Part of a small language model's weights: RMSNorm before each block.
Each number is 500 + 50 x the weight over the matrix's rms, rounded and kept within 0 to 999. Layers, rows and columns count from 0. Numbers have three digits each.

# layer 2 MLP down (transposed), 512x128, rms 0.19, rows 54-108, columns 0-127
592498538523403494460555467503527508545437586473546497532527556445458509505531558503517487525552480429410431536444495536446436520416490593517486486495519438451423491468579498497520493518543495514465434485513466576553520436468507396549453433613603489580549476538518509529459444432513563440492501484491428481435368484480439454528489468498591498443442544500469437510535541500496486460432
486490483447505498571486495492548583516505462542540482471435505602620468438575472511586580535508440438510567480415511491360501502487519494549523564552514522557587551507509589507538509401504535442487439500425470620488396483511522570481527421556535421492432537390577502458513478531442558571502540465550494502487475486466486457468469586598507477508457553414553597527625413497572543494499
480593624475466535549513471542560449497492463523412470506506611530466500488525538584486508468460463498471547475394561449539414559492463393480476515468478468608523530542478549525619535403602503497471508487507506482483553455403425513542365460564556470515499425499496477437512384551489529496477445452465520396517625509536456432376492524466493489398605502463604515526480437546590590421516
574520548487603429399390561539569601549548604493606468459496558497448446538501448521465474575500501486525568549402485519450491473452490479514606578473424498481573460498491375492501476552536537523519554539466456521501406506561513538556505429570518617512463470475481462544488503590489599415432496554531468456476589601486543506553477620445522533562450610489477474495516372510505387549480
472495505475490489514517513517522526570465632493435596506514529601454493470489467521555494500459494520519516527490471425472443520583479516522451479531532434506550512464478450481558500448541533469468523503403646570464514483443535429506550534469448496495525516603497392407535459524554520533526493456483451375550480446528393529506488595493539531634576497529520502503433550559439500524446
553519471492589470470399504498548494527461419494584508403482513582580536486453469557510464495484424559467489457542491537524494486495487480457454443552594468496635477484458511489528521523605444433583526578459494492481560460480407538402582485501569617543524484510507600596506522468488504460428554491519388467511480404476408534441541488486478453511521404400555525529533428514508480458560
484468561547468528536540495465483436585495491594504407523493521490517600498552558582558487506411590512524559513485513598447501454516379537404568420516508570418532502419451476518446515530472614527622525493414503529466573524475532533409525429494432543492455489502592468529475538466514474580492554538495553448601560477492457458411520471453467446542498527475505530505462531535412543491524
521605490482524534484673496452467461476520491445500510458611577410515418496479455547482473531486437518504431480543565445544463494477433439525500426464473491554488558485495576430483393509483428524469530592453476554453528483433459550496528475460538555509452401419410566458537514600528542538499471484573481538553555577518512512479361476485549385387510593491551496505462385584547478534495
557568475514394456551595500570593447497550555478511503515458501487517490480464521477425417454483516519432432532398538478411489453422591504494504475565427488472586607504479556580508524438394486552517468471589448488363574506478487432540444562568501560499461439414480454529518506516488591534441522452513428400662519434451513477516535439424473493522499541545577578464497475527528417482475
513481457492565526530463472496429526482490592452455541535391509415554505458465469408399473618437484490558489450440588545594400531496495493515408532524456560547528425489532521513470470558469470465480505559511614514506523495442576522440415498503521494503530495497514560500454418507598497589446519504421456456470455463489528537463405437433482491461464476515613550423486528456535543515549
519544499450493623447551438593382511469461479474513487456591522508536555485493542538473440619514548537603488531497524555580398481460503447536477468556519559480478537510471435510554458523502522490421533550441508400578416508436508604602583569374418466486533529553440455579508506522464487381466569483509471485434495492434495471494578509435541396401493491547497570494600556380494510432500
588563502529534417419558554504500479541477470451505479566500541442561540589560488538519519548468332492435465429445538512479512581475486559436525533547467476462518508525449463561478519424520503480535396517525506531624406475497494556501616390535496517609506467524551484462545633438511440401562572513561511544504505438512398451424527461487543472581487520531525477480570566520507524535459
429510450436465435415486494437491519488447510528497522430533463548516569517502557385508517589477409456496436516454487454495472454565468457518579455515504520421553466465500546499539420523527543537514441596533540561547466457431401482522514567485595532550481567502563524341508483404531548478459516511613472528397475420582542484533462469414621583490515495507475449498516567471466541472632
482523570453531485502505491529414454529541461413539508521553419484577546516397513494524511488548460454458459475453536468483370457495542478488517533457519449521539433439425454530555526422466443552430440482505483501475428527434490484504500481456536478570517493419438534387499463419466477577482501465547520470425423490494543496487527506516588480416550554580524501543407590536502495497518
550507572467470440505510475495435504499462495540463460530470466526528545501471519408507519593444534482527458511501539448528451480386538470565553425527501598520499527486571495435502516557620517456495541516599487494507477553456485498476562399486606559546487534475588546401449504524492571428388475479538491497439497400490509528459583535566417529502434573580475414495471500435509508518558
497518437479530481456460437498474515492453549494471597452497435545616589390562450583499505413479522488556582520450554451531539493591552564509522532431494531328503419483504511501568649462416468570515484556521473523542550478446431471533555489496488492496585520523469497508536535457437595547439483451454533466530557460497445551530498403536476477457479483539511418485465491490443561509525
472455524447525445583566540494530460496491457457481512495505529557454487488550496449453488525467424519425434469499512483473522521474543470515488410481501450525498536536449495504465475550530583583534409509546522609554503571496364535495545563571468537517420482427482542464499554579519578489468545538550649504497454508444457566460434455467512425435546532485495505455442442534541600518543
461433458545490487484495506553502532470470547496465500444487480431489566562447574442519493521498573509467542477533572438506498555548479492486534489561498481517485483502498475503605461476500512550516563422485530452573537560464488479456589414461571533517522553523576515482463522512434550547532480503591501531491478571513498523510437561433498513512469520500610524499512515483478548532526
534430567630512442506457466568482586397475475479527482554493499476538515623480455539393466589439582508585458479505502445466418526528401495453434570504533475479471518573599554405506425536609550553496525377449502419512486475547567527543417532371518472486479461537504513472530521465491579487489555420458512460468510547518482479533588556478493514539537604496558577548545505516457550525531
508548512437442544496438565490538535508433490499434398490514524513640444421497504512477452526588531522490540408506486551416547556473567409463462435403586461362577477523392536539500413456459402570510530494454508518549539487453562572637513525455506601417568491578521452474431477523416458528518520479493496561483395523426460570470511520491433524651476476539529530513510457490473463551480
443548539550568527460534409529501545555456563517413423478473334502502543534451527471422506543483481456509519450538552480448463562516462425432531443521564542547445486499426481500425520460454374450491391463522541454565457424548555526464495591588558485405570440444443495503528554447494453419495397495477422525494563467500400576561503534484578469480542471530535460377499469488460517533474
511509511575496509499482452515489523456494526501547549487451514481453482476536468455503505486521509503521479490505491495474500541489445523501524480503488479515464517505510485491544500533536490479459507423520512512533477512537519449495504499484492512498545531572483477498501492501489541486451507515483514524502515472501497535489490482519480491485504514515473518507528525498509477493526
410501397546562563423454508498563624488489536469447428437514457395479575447481496562479355505509537560551509474527431497508402400510469540491464516509458410625513509533538484561556483453486459485439445463429563489512497486546583480511530502379499453576424556430570451494543474562459430413473426445534468399599557505550516543489490480464592489491435487524486481502522492534540509459533
491447442515509563498545575416521520488567502489461470494546485501519513585492482594467525468486567471454538457517511510467395481502479536556484536537559520464525515505526515587602518526536475552459496505467476497542550516451588549518542472439502534505554579490522385420532506577475450498537491519484422486446411425429506524381573522528593414573469529461551405420436456510529489490529
487460431578519474514501514484501512474523381507524569502546481538607456470494430554596396453391441551539514495542470525539545580575529460518431462487468535447589515549506481467547628558526439485502492503629471463609436562485520542493501499495559508486552505547532544467501551447460443488488411490407573488504443514508561520524500568548469569519457484580490438571466432510505523514570
436480484491451510421542377503498539475505492565516626565471514535525513533528463468509551513498490521413431381572466541526482573529515482476511423503514366534555566472419528498479564443497538427604439461443518431533451545421435468414522531435408642451542524571348482426562439508497533496502511495505517542520632459435507534466583570470461518510491506521581523623460577523519493469503
574558507582524453435462540576401495508469415524631503380524366486537471543520495444591565503429496462499489467468497555424467403486523527605511470501526522560559453502435434453448505448479454468488548494440462437530470490464556495499510525477532585397477504517489536569547541456486563426505508484519515487507459432486478483479464511513483537459555428550503565516486406548576475536508
447494597476400485487461528567514558565497498667377496546466469517521529510502486517544439421467466484494554493521488436553464464485489457577487495540520453533513510573611538489597471457491456544481523502533453540508520408580528526441581548447520580470470435433585477429609368461519388423485426489458571563449500498563349530536512411477536645642460494488501425518524544496525533549496
553522531559452472438471425557463375471479524494586507619483527456576511482474495491435502535418531414461449494599539479513450420477489457628471536595460449518529454503562604504550575588558479460473469504411479528503515452485508472479563435461534602458483503585556491559551488540493533439537537483571491517546415479366498516418508478483475424444491478450495575503404553461587543525505
468523579430470483472502526521509450504502541474531513473444577473465522475475489545398460504594462489535517415557531519529460605485488533569501490584539491498503544460497409448514450498508468459440564488388569462500486441466519528515495522494586536559573426459548460555365491568478523535477486401512478511512440495472526449542532585482485545519487494518534502478481499407507448467518
557538598505540462507502520495513514442511435562517577433471470535570576418366458590450439552477538534484438533477467483531449483529553627496489537607507487476549471546484419526504465464525470453440519458488507604502479443486543537480517553486547426523489483540457466471528463579522441550516540455497489520544425448523487359490589480544504502534514553554530475439532437565453529464528
444555632446424516510499389553487586537465586527545505521547504486583536503532525534462438470517608534593401392511500486485500399594467442402516492527541493519477473447586486514521587446468566474414561438545436531556552476486528557555481559490567562503605522493451528495497508546542575563519634471581426563562402526480505463483612531567552330584542539512606549511522513496560371468423
495556426470478542531485419518510402458432523473459486479470528588597585504523507501543531553411530460458473415470455512542558534520511515509471560457533572423543392581505542498443514589495512489561497472528533521581451601539484440503466524488557476556563503459504437472543461481439580468492602458564520518502440515520498559546452531406517530552426521541575488544506436531513522472604
474568554544475444568610453461486549558419494520466516529547495337507422533557477411459468522553605482554527486451533403435581478607515495452518414560592490495517459420425528528477522549381547576461528524614548525472491552422503497536483448545482449576555606605580494462435498555513523467407515461529490518487473495572578499524535485544508497565426464477574456458564504507505550426363
502454460519454571558488386537437514553458421560405471543525433405464545515523500507546491472552532502486540568477518453444569533466472390457518395470566512565475526573475386423398491417591540492448474434519454507553378573591526476478487526444497556471490415447525470574525494502458608574502484573542588493390533513426457598397469507540477482619498482549448508499563486432492399529448
438470542489524567513526381612588600506536555573445581497503524454536415487548504527521539538475476433435582473440577473466501405441593434546508526495537516526476521479445457448444531577512575468469502478462469527429475467414559529517547483509452503497505495484481382446462585491491515602471415481469573498526529445531549516556480388516526513522486518519441554510575425604499500456527
531480519596498584493406479480505490521498532511473475533423523535449508545464516541514502577444538513574474529476519398489428642469534498515453501491472506422507526500505380492458509533515421572459482490452481575535444602484519545419462515509448584420531512489585427460584604540452486474476527505470504519450542461632456523497525514450487572519540503500547556542438521506510518503548
496442457495467505459580480476489504569521518505514411452569459510512521480432463570483460454486502551504496423501517515523569519472474513477439412504602526505526451498512528492492527471569522536528523440520496614474429532499521498534490572434494487460533504508463509510552465517457564470445491482518500541439559435514459421538469575477534480581513450522477550504593509422508559503480
413385458463526422477524593478562571498576576524456559521394489530523464540485463544416500426488519499533483518442479479512467522439484527576589476501449483429463513540442390526520502470526488518522524490441428380494459500492419493558524472400440469484465456446434491558555549553598442482473546517485462488515492435424493453481593490568443450665433519490520462422478562496499549508490
444593436513439483550486453542505476467420532409564485479490533539448504508607426554626519570577501476483510567555478414478521572429484483627527480494463508514471593476443517496491581494462477491456497607449558554569485495501564649386540536474538521516490434487543482478468487569495572479543448464469524520451539442509434587492544532653398500542588488638512485486420458554469491572560
477522453449468506484621558593560502485571481509520441441481473416465414519507519515528355572584552482445448541537443495459619498470449501540543512469411497555575486473534486435534463463457588613462517500506484501552625513460516547467450596522428482459455544475482519481487415566510526498487472481519474430469488499422467487390409532417627494486471454543479547565534547562491536480539
481498491481548463427448547503424553468493465529446511528475536542493514547555445440471494546537566557491518467517521478530476488474492412454494513543442544459515506524488588469585485532493499455424492512516464515552564463468438522514504472434433486461576480498489573419452475508458456528500627484537528546456518559551553513545538484420493534483414508606561479553480503531437482482486
469498545481537492528470539506533421457381459496508569504488555511508515535521540447554512517442545503514451472434580563556548480516519503540460483474549526487487510451509471448395505542485451477549561507523526514477562467429440515519504480544532530490480526460483537438601498472485547521503525418535508557520466498526463530471429542404514459525458513510528567588476579506558543544443
614388501500491337615395523549463510500478517468369435525528485466468476522535460497536510503564562560509517564460493492571503475464459426473541415427501470474497515568429569467526476445495477516479503486526496454460475471537513500492473389461457525677418434527433528495489445500543615473466449559535563482503636384430540476545512527517437440467543561481418466518521532488619500378526
482430551583539513371526487563491482599559489494474548610486482552599596495551560502522416451396454457517474489644503558569476492439442393478457500507532512556592501477517538504444504427430539624440409455649540568489453528462488485458460501558475483531449446478479452403490407391511515526548485543501493506456492465459453487500543432492545538433498469579463466521515452474515447539546
548456427590668524566561529459454407463416610591479473455514412580541504582489510444446453501515477482437485533524497477522554524469466477471505400523561469490563447449510479507521585416520430506488526404490477462503546494548489473513468430430492503539525545547518507486504521500510518445513558512486412543551551536373512531567577544531537569531545543508521576513506483519476506490461
446487331501524535538577574638488575455452489454506511535605439391481578401629501536445496554493506519577499421508561489537427551413470554464458461572505510449427541452488495509504507519556578510522537495554444598423540579613494384500517458431578600567478599411511547450524537488553521523447548431508494415486408522511447433495541451469442451531492468539472439511497408511506371451470
541395535499484519469517528416581495477483527571444496431591461502538574552537488445521523522423501504483519477451459517471535414550463521543479464426527505529564488542532464503476449407453492491536538399530374571464564636455488443540394440505473515462521489498443513523554489518479501476523469538555533494542552558566491413510530457467537505492486559481532451508510540547508462551522
493489515473564474437448489570521609523427483574458572532488558484481544552591475365448489498447534520551537483419438505496596516524520452453470506546484503475522545531504469560471536468457561469558533561580559496403599491409534425534429522511524518399561475572486557504497489478493559498501602554575457504443466594554554511608389504540497495479414552387455549510591598523556582455431
496554489507524495489506401442540481432510528512490547544548490537442523630504487498565567523423566527449493499530507474548490471535511508487497506476467529486427589430521493584519540612476595559423531536537471465565477450383546532495487529515463508444452471523567515521541449471426553447424562514466552530505489515442378502500459582405519494485527524565510492484464536550567541454527
516568470519559514461514552467447393547542554536485454471525584561510453527570537543542441484512447490495399529548487557515483485606468501518476441470504493476522418500527536603530474514617557548448493468540498559543497491465492525467439542512543498483460465455543509501479511518481410524464519480435465392528526528459480498511475519445498522437517483492524476424531440485477518501450
489539484537522481565509524542459436581502612417448401511495500490578415496497511479488584446546547465490454515499469428506452491551561544489501551497491466453466508498536504562501507528486511444487508520449481450502416529435516491541562506504439486481565506541455577423484687516485428569458501534553580485522435510567458450501470472522594516511567461515440432596473554450368591433511
449564498599554437492545547541488480676421513542562599518464498498522501554508466502344473491364481594483515515387534480517549450433508515539528547411467539482461583514582525505465453446427525525442546556521519585529494519456479515531522443538349435480535537611581470522456426506560487430487559386507483492445499532536564477512452469514432447564515490503538526526522487490547465385494
572515494456504578427520517498511442618532479397553455509430475559438540430517510561497393446517536493529518512410426498469451530516547511489548488500498553506594457434539552429472475410619495492472468535471535443454478556468533496561630482514492496539500469387553513481456513613443499570578597444524529475387607439477519423542446540564524508521468415584443549429511457469501446470423
543527531523556592467578342454497433437509509460502500428507447474553530576511510475470535463460616574565487514482511550472526479433406505462475480477449564539664551510474513500487513613451516469478548552559394486447473517524560576603539480416544555474502476455540483514531557455501447450369449426420556524600544442476515558436537460474472512482606523488531468619535572503489503561452
# layer 2 MLP up, 512x128, rms 0.214, rows 55-108, columns 0-127
541482520515470435580591473567521431433504466538526538496502527470419489547520430486466606512476551464553495438598465453499435573458585501401616501513449566607394466498609491445541569493575495513575431420503531509475535590442531470500485553368581552491468476486428528565484449387467614391488596629459613526554478488487562518524470547561549352494474370539556605511490560588553388497416
446507497497549449590506404526525459522578505479489511418429590564506517519491492434508424484533491389569517461443462571476505607451544525480460506486571424534503538492502426446456477474495429514550501535503468498459513521574503479476549455484519392542490469609523533497484469445471587447456560514484510436414414549466392597501509446586440392618468519469431579550464536485490423683435
465498516579554540511555379518393560547578438483520390381501524481573535428435397472519537448541583479541464448484504465620493451407587531472504516598536564560499558513450532538540540528480515529494540623547454506530462520519530398432500546386401525447504557545560468655429424544459507516426501614579477536471540654528500489448496453468526519539595538469469561471477645549457382525481
473527461450544547447489534437568443507476529460584451515621536494566416477427486521474483504534459472468512487510502511481546477491569490509451509518561566474502456452527482528348460496452540527452504490461547525508492463503459484446462510453559612488452470433408568494514530499567493512478535498523541552576505504482594498583553382494495466422478473490512486591556535589504423490520
448517538577493542467470430527437467439547535459462506428526530492448455495473432534495537497484476463539531519464470468521524510514555394411511532464475577538427481484455528509454474466460491506522484468477526497415465484442485456536511561436491481467456454473495571533521454499426498511512515582544501521444513608525533494518532548393568519519519431512464495543476452457594494517509
459508413508468443461503540514524502544501445523526506518558482492496531485590565496511523429576467459474551439433533539435538415516515468463490600543414531518379466473454469512537392514492438458467580444542554552480536503534550429503536599517575525395457474457567486545598461470489453530495454551423599519526466570405591523439417461540483562529555445582561468479515441423478505455444
496460541473494593504463602497496442495510547435490481505492546455481495562494566476481507473444550448373478440440532543488568518432555528526545564522563567529496589500455522539426409541545466427547437493492487463477508567458491400560513545520487476537431439452490476457596513434448518435527559478468386465569511440517566577496498511558525544559560528474435436426564546484450464520552
448440520488548495469504544486603515487565549493494551484476520497452556565521458464564487447455446448417426498533499533590504524530510488584444534457430478498494578602566492563461387550474599565570470542464495628505492472437513468554472506499541518529442493414441430550566573495494464539494396505406550566499545536502531515507470515531483566486572549577446496434507568461553549517497
504443549443540558452529542404608440517532539587456514471453546540562481507575536550425550434393537427513565536474520529473432469482469507506422463527519528534507503558515489498512529494585580452545413552547526583472549408540531502559474498468471506436505491494425503510503482480549467472497446609505477496514483507499506602477527493439466469558527426548486509518476562495456496559445
506454466647579493436469495561502508425433502455443429510548509491454456492526493445503431519450564432477417475460540475488524405454483560401533542511584501456395595434473473529393494527433539508459563615526486510457501574369510462467565518628505516473426586533512538533506459422523448524522448550495590460519520478422522603497476462539572536486577584507519533509478462417429565466469
470490576476481469530421491475498444463504590640432479568567442499497486443484548478570513377447503501475439539466630456363535539445500522523457504551521469564516517484628495500483508545493437455550553535431518474436502478531463406564542418442522446436570534536419554522417503442447444467536520557509511478480526467461525469555474490550483511485489416510490549535486483492439419537505
547499484375446513491479505578496502572442606444503505546631480512464440479549510412503493537554500401528626464493470473413536614452589503473539541566548526573458463509423450511443565462505470573541547557505462493510550490473517529530463505515478502422432481574557455539510436458454523517496502595519400459486473545463518443514505426511492519403436472478395435564568588471461502563530
563505526483509509531479533373486498462471500485545502567502456501463483525470560501506486540530563540497562535573477544471546534453511482474464563555525474485502497437433437535465563489460453425405454525524541540477448523551507486507562494511469586540487533455557514553485498497440439505472552506501462510463477503545572499506511484458472471500469516497455563511523519443501476445517
545538468551491482452504480377570584487472453455542424520438559509428458503484497495549452551500457525430525510501493442575574450521560521490476517504455495518469527555499527508507479515506535530564439556533433420573483486499471436482530508569492569475545467447477431485403536533507520563546488431585448549403541433604454428469561419432489508508497464338566471479496536490489475497452
535514516441480558633493525534529492452534529476533496612505649500570541550460509469557502551543516503417412470558549551526481510482486508549421606524499428483517474440481447510489515519531420500526500512496552524575452613559533449574494530548475471575485487463484467549493450507498395518484583522485472519504505542521564454540510558493521478466576509525472518466521523497444596531523
540479535506528558487441570463449527519379601540543501489520476513584449432513539584484458511549519382415488497536475563508512490477439533515524563542569471494553505471496399522455503484548545461481469571512519472483445493475568436493539476501453426553483488470575493625596553550458475585517487556424434541517542449446532511578512496448526481474543419440442433485480538489502510511539
487491527473434508452474499486581450512519508499512495440527481470565550447466500488493464477578520484456520501594505545545491454535411462521469503513480480522462476434547524513437555501515507543539463477562492554533471450483516538540550561497428468461530526549456514517523497484536534455514510468528493530533520404538565502470558424576476534479469495470454483549478466512468470483549
472494529439477593525513543514444474570476588452488535580434590496444488398509539571536516494483516461421523553570588480479591551491538613509470499472521415449464570563444487428548524395595485449549455485546530505392472590480487472525454506478526452483488543540425410503598498478456526465406557545437521530526550504490465517495423504480387505509504475546426539446584497499569482511499
438533538479581486569595392488536471474554510448590631516607516516511498407491449525558478426533549485552523509434574626526540377442609559539460433510459479536421454614531463453486457457466490519526573427482574601435529375507500454562550533369507440486468470483540495510440489487530496449527638590436480469509564575483494460545364511497430440504508514531471409517396652432479461436450
533538473539588525501532609513434553496607447517515480524513556552420545534540549454480517447544453554573450503412508499436469421459560583524513548500534567507464535497489522499513505510560536466536509462440502561401492547457409464579402508446433494542468526506628477438596442437481540497455448554498583606508474602400509565441430534462482439423589537552611511455511594454535469526487
485516503486490489467530536480500497476502529523517503506527511487503494500438507509510533480488528520515437526502527523533507486508529488494483511519487484547508470496517501516472509488518529515527500507503492507483517528522488539512522516500485477503504532490495485520506512498484518513514467484517514499484485499525519503518468510524490489506541504459494519497486496501483479493486
499463591579545410478509492488487431468584509497513493556527540455489432518550435492568407578424623467456460471536544448595485532500473456446581538544512468420512498536473472499502443455445532501496559539453522543532451486448492462513547446463414585372423445635417585589482436460402439452513505473513524532604433479506500551535448511486569530482510539468503686459475524400479492563439
523606573521588556575492518544461551488578510576517536472440563527577501482418472524441466542459487480494402717548597513459532496470500425513471550462430521592522519421446455474485473518524479473565591452469567468478371558464542416495527572603511447553530544431628551475523573527547580483570560499515477517516519615543473534525460545455516481484502582445445534515513638540547454491531
523560506505481534545500513473463492506515557479500493520595488501479530534516534530445568609576568454488542520521521460504529491522524491538540465536533506581485540455498408497469508385513549486550483527464474508480463538511516477487552449466516487484585536550501475563524511519490507558463554543472437490521460473443455638464456470441513470464474524459524444464555521435503561551450
458573415425505481485504461465551544458445473453533593533449457505499521500539561557460487492531538519492560483548549551550522568511592475509489506467537418481508513551551477374470491584563509552457502422574503513471432392459551496514563556538393530627578469499457567575544482540555491480533454494514582476585528580518485536532421454528432549541530512458483573568561497411462487548495
646525456497531544512528497460425480475505431457521477508464529486479486496512501497507431469444512518463456569593465426529581455479526478503448463407396423439485517534461564542495483491466533447505567546466474500592489500573487524532506512558466551516542527458416414535508537536500465580509521464507478513476599483499536434480559454482542552528559406443476493504502412484521538494492
571437536496507535511479476505519459528532481469485525533464554408600534402523518527471547396476503432452526539633450505545523482472532540468428491473507531496484455511437440516631477458582461449472512544495563536433493469575574452572441555436442460438526402488536452402490533574508468493492503568596540543561515418538526460546431544469562495492505430446491488503579581472561480496497
492499542561427503504509420484493543506449530494477505531403411471512426466434480601617482521530483551564403583532543601559384556513533498444479490460395508461549522469506582463490549434480543520586579428543523478461490504462570464451496522540487439514505562530465485444396471460571549475630539524479495538454563517510497549614548511416472533531536491434429485578558383517415616500535
450490524556487465414482524450588502566528457482524484563470504419531513500421470539468446524438504535529480526436439480513442531514451418541517540477549522487442468564531563512462516592431558518567490483474510586521445372528491530547566557576473572515552504475537470469522607562446441477468459514503432538540560550510485550475491485418501618475502440492445540488498567524498481472513
537477466462493509508484515456416457559497540509544452571537502503498491464534506434520555507430499529503528501539540525505570515459529464481365488484602467495488457444522508470462473509572586483483424476534552456491521545513499519492552544493432468483521569523558541509493505465445529564544500531432415528447564501540635545522465468490519537515623464524493548589491579517539550522535
501470495493535550462489492481532551502511530455514479516523476442555488508492449473420425567506445525558542542529422547566504538459520569462448554514532498487483552468525480523442493526579532473448533527511533572545474480568482578509487527475487483469495537543518444465538521494525487511454543524505584605503584487519548460557527480485531488497463535458567434521472508478513521508514
483470615513455568494602553413537444467471413593476542523417517457515458431547558474535519524597575503458446564530556472542526531466490504516580545499525515552542558485472487483509534460501554508505527460567463611418453506490474421474442484509529510490568488445441458511496525562549577445549498500558448436510542516509511554502451536513504509522565439436515435444469623515489515468475
480551550432506553579523575515469477521512520513562537602485509501453547478500568515455485483563589482398500542563533543514480539502505482556414489421512433529491464408465424623467433560546479534524463460470481536535515518495489492544554459551577486474450526556401449542515498480495439547562492471646483513497486502625480435450460513461462529536521551440344484489454405498454464456499
444533550537593503497570468616413511470510607596486527395402441464497455507492473566537499525656554541538423568540573470559461436441448614429474521393480346608564514480458443548591470440550578454536602389510393474455463535479543489436494482519411425497483546561500572588409479469464616550517444439571556559545548469401443564419504498380457499463592556472560482477400601447457554521513
575471461491479506502498537496492543539451481543409515529464523491485486448526547458562501551561493577429462482461542533471502437528521599464480557557507507524533558392486491460568525549540578572523435542455540498486464548478585459515517508474460609503525523423487496523441501521550478467510491565562472490556508510505465524498621431438520503524579459464476519499491450510442544584438
481539480462469478488436474547489554415521520505456533561427472491540420551513473537580543514584529478443492549532507558521495487504486553501484526507477389556531504460503469520545467374537505503528549534534557489518528543554489519440552543507513411433529482524403555568367448536472504512526484514540455466536480493484491531517539436529481433546482476515435435400523478470489524566470
443486490477524499505557464479609476522560498475428448471560533466481473505528553507528560466456457414483566489525469569533471380528492469452470583560513481501489503556457502474456515496466425509488450551463533544549451433577497421442474519482473574495543574501485558552582529507472460543559553538410564543540452544528542561508528481542402530474517551487554541465490477484510464515515
437532521542488485505534484533467534556614541558407513489525521538535553421452521541574467470473465501464423496439476482511549467566531571409545482535486523497410525531564460452504542582515495537487507597489459495536510512484514445606546555585448529466479534608498472502564452463409550450507441536526571528497513521454483521509464613493404533467539592405492536464455498526425449560424
481545546546565437480533448441582526503512532497583475439521420433574527621538521480530538500492419448578496445496492595507558463439592466481396531552536428426450590511494483499600519596499455457571509590544583439498502509561477451413490608472494506545394442506539477539425426443452430483558514478554475653531501576490497510507369416469467543510555534472570392512611562480524463566549
474511555462494477489541506496525531562483554473496509617477469503477462501532450440515560478495496470432483519551438541506425488474608470492496478516476524449435543526567495458404593542524516617499529450538528542491533514547623469546545538532445473421511506400429425482451555554586412624464467565467542468551585456561533431436442528420477551525497545480533503580531429432482470434506
539550551462509555520495499441476524451479564488488494496444556486511513486434510551565445512528537421516504562542515519495542511474478537492497584442439455496549497515520504471534514531490451572479539567436526439525453468548506487550486493566514559495511516510503534556515533526518518557454430465512469459491523491493504430435527481452526512518527535386432449498484422504448545491505
498460477519571474536569480481477546540546548485523490483536462506498517539540573534541512422544491482426517451451462479446449505444478480546472428460552470477446505466583460560384413499478458514595574417469512436441529547507513491466455519510503562421474479538600467478464506475547514502521533482452551521552502566467505505524539399519476495498513535536514497444462533568468515521525
515478524554495526525437535502514541507481526493551595501636532380614523508435535553468471419574472434528541450489453561492446458465512383457467515580532354450386559436477382476524507485445471550520608589571563526534543383441491467451552470533583567448432599395541479587490441503566474573452466449486451583548544476455564512545414507508385490447592488540457502509512600562475509515525
577497476560553427561529545478467583483467432417498594507507590434489470559534430473437532649524471500480558501530474464560440402478456648449640441408543458589485445478418456545524532461559552610553490503525478539506522463371402567359492461458559546396558488518513462568536534430596632653501471525416493509530515514502438591452499484433540439434501520461530497583492646480402523496445
538498535432495490524597502546462513523575473557487479489503482527535431489524575492508576522530485510505547470507467504529521524473554461484440523518539464474421479464604376458495505518504538508519502481586555537453465474519499532466584522546455513480461585551611487496494447518527531491427505522445499606532530526465480519542562492505545440463496616560512565500469495520528463418565
475448603444505477471442472434546499560566413444524536457512530424483560542502513504535443524533460387551522504573531515448418536497530510433463502530443419531464511530489485485485459471453528479508526427586400592396386498479470590557557558474546474345434520452476425443531535536469521480471487502444549501499541514466531486512413558480438519539539445504555474432621558472442448514502
552405459432404534437473500575455469458452622463580574454512436520562494469429385526478494461420556447507475487483481513503506526468519546483547518538533549467533540545505410571418478538525476468544493544528529500544573460505477526502529553472563393443559459496466492479424594461520416517456515552501499502500551554465522507477510482571576473529475430496414468594404465459498423577548
464408494525497507529531422501538531495512532485509508512567571468394543533495502453454592489604450570456440566457508482430460510545513563469549532513518439523482537364466515518487570521551492658543500536323462581497509428451521434588554417469511534427493495503509557483519467475478542465488448530509452490609531519623383474530446396455541404513448510483489475535422466477505552637385
464560519481435487466493511483507495533471614543464569457507477481493477426557509427491514432415490442523511463519500562499509482439525540516553450494530507557453534531561464455496506487583525499536513569490506497452494555542601516519539561493485514555521473605518473509481476512480503495498537467439568505482522546505490519443551452483449465475476482447493460576443518500501530497497
541535477498551489460473512412517540434557432444464447454527455505404614506524506548512511534526481511605493488543585494542498485457529511545497530454480484557565455482546521479519546505440531530567503476482447531477466496499451493442451500553473484623547471501532488492576520457519475499444485530504419549486417509567555519456504469470546465453473546438455553564487528479505456536486
581500462553551445458417515568563570552615435440531490447491473538428582551511591418582565526508451463517516560589513531564508447576470593506542579452602571515454485448452585519529481461529449517438474567548432558428492429489425546505469545475439523564498482535564556546518365448412577443488464433579515523602418486582481490435449441591479455491590534504600518452615579506466534601428
449462385466460551468403455501562530520465547473560496487478459523537412440523493444561518509487453393447578554437567549484560697490477565559543564577530577494497490550451490512403487494484501445567425571568587557547487413472460378491500580557450322541488496591523515467437478574663497502528490629494453549592491517505562457481437446468458486538505518565458447486446522521544517554606
599478484560495402550418521525554581399462451562487513555511474518455516490573507550557561468499576453462534560646541573530486481479486524521486523535488498566577457458522481478578521541554413396656499494464516379552509560503442492490491573529514431482606484515418497489457591436437566443513478529450511476562491500516463538438460621590603590517543414516451484536500463506416472481504
467430469520527482593465491512587531464484504362501467466550513436462422465594529557526478567481550560414489436514491543610467527503482331430573551501535535440524520500516523524531539507387486468538533561484418464530544424473478432494542513534492554560596503516473428441479519520500501489594532526503546478473500515473500538577572411546472558396448571429458571492466385600440519506539